Weights of a small transformer language model: width 256, 6168 steps.
Each number is 128 + 24 x the weight over its row's rms, rounded and kept within 0 to 255. Layers, rows and columns count from 0. Numbers have three digits each. The size before them is the row's rms in percent of the matrix's.

# layer 5 MLP down (transposed), 1024x256, rms 0.051, rows 228-253, columns 128-255
112:137142111175088130160146136122140101119117106119118142117169148135136107162127113117139163112201096086165128092128157092135122117145130143132106175135112132136162131117113094126096089154170148137120121138144134126121127088135138105091081146135163111126111095149129123069127089168097141127112089137100144116157116162095118158120176155113120131119097107160112130118157167106126134129132
120:096145086097107119126129149115149098159153155103110137170074119167135148134111172120114091123135133118126133117125152148114139176171131145122130149140129094124102136127142084154135138124140119130119115155103148111095116152125136134137139141134120108134145130109073142138114093050146123120118108120116138116146137129113119142135101104114174097116135115136116137121146103125108138093156
114:108102126122111076126077157090139129145116131152117138125150143149098127161097130139122127104145106172155115075125116128170105152196099117125128173098091101101143117138184104124119113103116129119151154151122138142093115177122125140127130164105139122170093140098133117073097125076102123130166135121103129184115105133121113156118128152110130114091122145167149139149114170105109107192112
084:143122127127139178113177127112139115078104141111131178112147140142150156131153142171125134133123104110140137153131119106163123136135120135142118131122057138150156142133146112100175131134132131134148141143131123110130148087125107137144122142153207133111115129123124118159116079122119097119121090089138148172105100136127198139135148134122140113129095170115123092131162107138145111160105
099:160086102124139104133135122112180116122107088095112123129114146150119127109145146127125135144172141124130144165125144153134169124129128156073099162153151133096121134135149147113138131121096157166153097133134170120119091136180116142092140082110153086094117138130115087081156123179109158146100078123125122161161133144098108099139107179151107164142181125107141164157115164147124155118114
118:132165147180084146134141117108137116122094124132125109136108100101147138125100135135146155128147105108097128120166115166111127113124118130149129159177097155089129166103129134155125123133136165080176140114136150148147132128126142111119151110129082113104169134098126146106081164146133178112096122109131086131137111111120129120113110112102108122127116133167119099098156132143162098116094
095:106128108173149128127112101130134148100122114140160130139139142124114093196122167086152154141125147155111132159111142108138124128118117157088123105089126124138134109124143151142112133117133102120124113129179125108119079147105147126134138163129137138184159140112126095116112088168144116103145071121144144135152115101112141103142132077165112125156153128126109124175130164117099128106134
129:171148107139114098112095116107110128134168116162148137110132164104166167138105127107101114143106133127122126076172177119106123094086141124131137139144126163159142122132148158095139135141089094174126116105093105139090110091129126146118124095111103064098118093097137120132180116147140112121145185115162134073091180146099121103132130143121112101160079170122111137126136099157126123129129
103:163133084090084098143159129127145109132154122139135153099140156124147154127123126115093103168102119133105115123125137145061160082111163124108141131084166179132110158120113157112141128140099133139175119128114151154102125143138115098123087146129113101095118144108117090086072105154131140137108133073121116135133133141161088139186127163153151100141122165145127115117172142110130110101103
085:122110110121142130119107127141129154115142112156135140146093086138134126116126115124089115156083103145105105158134142128145105140141112123099143147129151089106183130144128143114151149134153109147150103151160127142113122136131150152129118129161157110122117157099159104082114149100110106144107138184116162145121202133115110185140119111118149156134130129109147146138166123123117140126142
093:115087128110098124145137170095134110122119134112083151111095118089152137129135115126106162117164088129134133140097136114115144115154112132107137123119088095092108100138129150104115154116114118113133170128131142133120123169106132164143144133111136107128118140113207152156114163143149144134146130101140152158157168102139132142161144140154073161095135160121162198127115103144089169159071
105:086122141161101110109125149111100148119108124136103093120130136163155069152133107132106125145114098189126095103145136144187134134144137110106120098145111092149185087149133141126155174154122091118115130142134126154132086182146147096161124134119155118103127103136168130119135145144152125128116151131140127097166097115112130146138143148140106125153122101113153145088145137122138134096151
092:133154103113124152141132066097134147192112107151067124121116157127122111131092126134121151170136146155140126134088147127135106138125126136135144129168163138090105142119140077115125113139164119125120116108138147076143149075123092173109111162147114126093135147101115127115128136145108127137132140182112116091174113131100158089095129120111152126127170117116081138148161162144167112115117
094:102159135111107123090145108169145148147130144096137123141124118143095129149140098104123164164152132121124142124100118133143131086129124125088084139157109120151157151086106141095111156139112087100163163130112137118146193153115078138151080139082180139094102125125114079124138112098122157139105142132128096146082101114141121138116136101091123122130139088142142175125166160119137089174137
106:149142112110148116114117112126125137137111105100113134167135159126161087107140116111132148123103120105132158082141148120112113118133172106124112106129098142112114146128137134098127145130146150130132103128142101107117117119100150167129134131141195144171116091118117161090117134140115111169074114157130120125147180112130137122137144129131155133114182093060128060181094117119139102123121
097:136137140118144152152149118122163126136134128144121108126123145152142148162159160171092156096129159138154092110148118175094136083124142153173110124159159117119075090207130162098132127141129148146133090093161115154137076096112123132103152119144179188151136119115087126132129093138116127088119103182113139089088133102093100124151111162123142149104138120089132176156131117138137152128143
093:128149156172104090130173128106165160108133138139112129160106123129105165132109121126130114123154189138135074053133107123137104129131102096161097161112146141140123141107143111138122124150126120120095159155102112158100126115099120115146140170134109147116120101164132135105136117120108161153139164105113136093062139134133143124154133103131157132111122124091113113129090166134153111115137
115:125136132135105157138134102133113136163155132124156107150114126114152106098164146145137149117139165130115100106139167134150131118155146136136154082087090138143110114137143120121046108135133120148110170143121111110103116113098123119134139123127131168150118148141082093094130144108083144115137090115129139085119142140155110122109146098124129086124134179115138105160101098152165119153122
106:148097096186136112151097109141123112148121089099105143061119101129154102143113138099113062111106145104147111169125104126180113149154127111142118132094150152140146109144154148165115147153165145131140081125122123145126145097106121136148116129152148156132148140079131100090118139101132129134095136110119074129128118154120125150146145149133103111110142150157129139134116137114159122149077
096:129159132167144138150139102142120123107153177096076128113151078116116148164102120104061155139131140091191135121147105143117081126172139126134145140102132159140126153175095102114157136066148128116111075102154126124101129163110108106142154121126123144128118136154080158059115093161100151180161109135171070107173083138109141130131122140138091159099115134103149134145105185120160154126162
106:121082149129122158150099109141144114145096122097143091136136113110128127112134114145134148157167117150156131129115133099184125113143145116128149149171121166074120139159076108107164149178134121119142103101114106135122104118077133132095087122141199163128091115160127143170086134121120125172126136123127123128120125121127092142091187122145140155126141143172151127159152163159120085116127
089:141168115130147122134146135132101133107146146101147108130130093130182149115107129117151139137149115093123149100097157129136129140103132098109120171128130160155052131075137112104068098123155130183147140110146108133063141126138108110153140153122195124132121111128131146095144097143145146126156142114121091108130094127144158099121074117142133138149092164113134170124172158116147078097159
111:129106130157091153123145128128154134139141073142087101132075167081134152144190085119113160171153128146098151101128170091152136127113177126130107111111115102130128164133095146124111144154108127136112118147109101086163100104117136099119175113095147134099093111130152132166130164091119114122158149148099137143130103156094174111164120118164123148131128096137108131124172128119144150103113
106:118137133122155121166130127129077133156120135131170167134132126094142128122104148088105138145121160090129123129156135122123128143116138150005133153151152099112167109153112141152147121137129138131133139130136107115126128128118109101131107097076154123135132147121139151135171129117155102147105114114101122151174130176162108097116129153115152156083110109130138123118085116128140146108113
102:111168108136099140097128130135097130093133142151128163125117114108095136133119100141109076148118129150177087116173104137158140143198122139063149120156138159117106149110112108129132136110113135080172144147118120090160146154102137087099117102109137149160124132118114164070131113143122144132090112111152100141139086158155160115106139100120088123120121113134133123117153149136103114152111
094:094143103154115151130106098125109135167126109119077093118130096145166123108144129134106145109130143135124152154155163153133139162154120132154159125094149115078161163140113110144122150079121141087098141117107079129114141119100137102164152134191169154083124155119171150109087119124125088126144096112154116139159144147157113102142123135093101115103184165112129154163112157156080138136148
# layer 5 MLP up, 1024x256, rms 0.0674, rows 229-253, columns 128-255
119:107091105100121126099145118136149174111159138131154122139150147111127146119148108081130110149104144144144109178122098093133134139114127128140120156127126082129138060135076094137124135115117113125113112103087092123158123111132118138112085111126114121065106140129138140154153146169191138123105145165132125158141124130131105097179152154161118075148088114124124176183120106130115143142141
120:078117092123144129117116095139078172063115114153138141106112109143191109134144150103144130140146138108076159147145130098117121095115131182158147093160098127167168151086133120116136119124090131123114136093161117124149125154128120142159122134105116100104141110100150139160140132096142131131083116154132102147137177145106108181155148109135156122126106147109130094124063123099164168143127
063:098068115154114131162170102110136139149169101171096103187125149150146109138105164092156129121162096148100108145076120157170160103093107109147161147133122112125090115109120153118126136122135146122099157097108138169160132172136107153131145092103082102169113143121148092146117168141086104111163189123113159096141129121163094118142137136122135134135101132146137133116078080112126121106080
104:105112145120119111155138091125076139143116189131118167134142122158123163097052146127124109185133123153101131118153129113135152117122105128134113112163119140155127129158166123124107086127108105129139113101152136171142130130133121129155099128140135133160159135114140137122145105171136160113111116114116136133157117075150108131113147125143112100133108163145130099090089131143116105136109
106:109131128131122130154138087100133185111139131095135142131148150143118144109107124136126092157116133104125095129136121099131140120121121140127123130104150145130137137124108119139135120126150079139099125100134111128150146134103125150105063125123123065097078137099132126123082111167150109133080147141127174118121207137104094152144097131170131117131114161121156107128116114099150129124123
107:160114126163156163150164096105150125121139107121153110141140162148123151114146096102123133114104115175142141171102148096128120117057129148139151172105134168132138117144139137181133127092113076106123103074125089097144115102136125165120083122079121121115131111135137117159106146155179135078137149142116138126152143114107176098132154095138107102133122130157119132167130103127147083160120
117:105102167131057119122126157095142105106113091147133130125162126133135133150114115109146156097135091128119148100131129152146151096118108143159133112150117106106150120122096158147117146139133114097149146141116102148154190132099119127136086126130127080149122116135134066160118122087122166124130145122132146123114112153092142180124131167126097109107121128187166135126059142116151161137119
099:140123162142110118140107145123136095111094120130084131099167148099124131145144153174095128150137098100085155085131137126172116066102113109164164144154083118118142120127105110167115154110125146151130163163093136119145176131129116106127146134126124123120124131147141167138116122078127137117132129089126154113110143154124118141095149142124110088130117085121158107122096138150149203132105
085:146122127169111134118157124119137125115106106144121118158116112140160119116144097096117145114144117120116123138151149137123085135102122137121176165146071091144112069109116141119127188160150125128124136142108118107143122132142126135093144112136140124120104124087150131135112133112136113114128102136086149124113164083148100125123147127129133171157121090136091098142133108089129152108132
100:128139069143142139145149115122122174147126167135138126153118175163128090134164089158104133176122117112126121124132123122149105146132107123132130130138152097102155111172116077139131124121109119175106131107062102121122142079109120133114119114094127133110070145145125119139115122156158139113139102146114147151109137141119136082139157143144129154148140128102073098161128126121156095134167
110:125124129171136133115122158110095149118139088137134108148132141114156070120135178128147112145096101164164116194093108128121137095106156109119136171140110119141124118155130110108150139117090175110130158146088132136146142122194123131089108120109132133108084129112133110145161147104140128149123167127105101132180151118100148125110156099143144124125127120132142152126114129139123115124123
091:081129140135114145136132124148107159090140100066152138125133112135171211125118116139136109148117096133083148138107135128125126094104093120162095087104102155113139123106107147101095097108147125156100110133185089079127116139106123136168123136104131133159125135128142137115139125132165131098085151145167126128119138093140134156099126129151105147141109157104115118092147116134134144156127
087:127166143151139144103151169096101121141100104164152124134134102127135119121149177132109096147161130138134173112136124186122125167054093154153160082126112076127102110129158135120213105178138162128126160156151166167123110144097121128130171102154121102145095135121071146139146139116075142125129148107133120113143127101119123140129141098098159131124133165131102112140139118125123122105104
107:146113126125120121160135155121132068132067138130141105142115116115144159150143129153132105121159110127104130124127096131155124138120058147166160129155081112127126133135177091110082134148119110118120101131123159167171124171079134130090155108129104163148159133134118144138080119093118119111124128124097172079127115077117141145141194099099091133107127107110153109120122130114120161118108
106:105128118131088138141129115150109145130144107103109122152137102128139130099124143128104149175147132093130117121114097134108148077127123137137132094145120114145120142126125142133120154162176157133129159131156103146172173120140137113118088118104131121142118113124110098141081109098133149108137107093144131104096127132122144170140171166135124134114138134118191125106121123107130140131131
097:131134123151129138123091150080133139098062145130113117104139119117115142169091148149107137133094134115140108130103114142123115107123153146124124146195117188148149119124124104176156103151124156106167143138100113155130176122168136126091130132114129080103135124098134145123112113112127151126142113085159102131132134122103136082089188110116087095110097093130133127127100139145123150125159
115:081115139169130122134144126143126164120108059128136117100109152171169120116146129141118129129147147108081125119092158102131136101117130105132158087125139140147132153156128113115125132102179108144112086142145144129143135112152120144115110126108126131129104106142109076126088141098148169101126106119092142143174116120122095178159146056121108161138114187121117136137119133114159161136114
103:143104143152102128157115105127102121118127110076167142133128190144156121120156128117135152117112122156124120158076134075148110094115150139123124158088129147132107136184118151120132122138135102148152133118117085112147114151152119142076112098095129140131157124139140079150130134125124152125163142153126121139137125112123133149150137064159109134141082153187130186090126093139080119108125
107:142094100132114143110121124108086100132118093129177135127121150139146137156138136106133112130125103179065120120148123137170149146115108146152128137119101116157126098082138127132111100083106078082139108103153154148120109175111125141095112089138129145118146137140141171140156130154130131131074146134080152123117176084165120186115116056124097136163083133133141131132147112088098124145104
109:149138115117135117153125121147133129126111141164111170113149135129122127118107100104106083133099107138136114076142081134147130146122107147142132122091126091167169110135173184168107165151121122098142089120133165114121125126140108121163112115123123096096106145111116157158141125142165127111147137127108138138129119083092147099155120114163123101115120167110155139117123114076184126183116
106:122100066143109123113132105125114144109106169148141167102152165144147146149105117137136131138134094123122137147129119111142173118121105104115114182114099173106158100135186108159115117105126107139130081098124122094118146115149125158100084138061138134092128138149184094140090122126157119124130120153045117125126145140116109116137143123131069115151100144129144114165118137092148123107125
102:130170118088149145107131108128108143117128163124165191122142092164116144103056179121119064097111116123122119149140103152110110130121071124131185126142119135157115107075157122138159131125157125105144138129153150159097139119133128165156085117176132141170157148136121146109118095168143132135107117100153134057112141115146108144102140144110120135117125168124131120107118128115093117111124
096:096127086138161150149119144123102164096163159133140158075151161168105134113131180109142107165133114165089114155108120105118140111126115123125090092114142147137156102124151113097112123127158114139127115151108137125120119140124121164154122114120117125120066131174115100130116127130110123121119103161122141143109157137118118137122181104125160121150107151137156117153137097122154175129102
088:114055091141131142132127130129123142146104170100138133137146152130151136123136148094111151108109104147085134119064111123106160089096098117105125151119147092162177145127129174138125064095110161134092140107167137141112139107121135150158106103113112070128112135132157156145163152115182119135124155173134124079109146141136116123130125145143141107122119168125140154164125101091135167120122
097:149140117148128119114142130117138129121140126117121110089190142171123225105141153117115117138072142177145103177131121184138136117120134102139139154103158158127187139118137127141147150127103119140116059116132104148145144115144126146131123123142120093090084137108141092142114142166113124111097133147106177126122105147092112092146128133126124125184136138115130150093119127105103112129094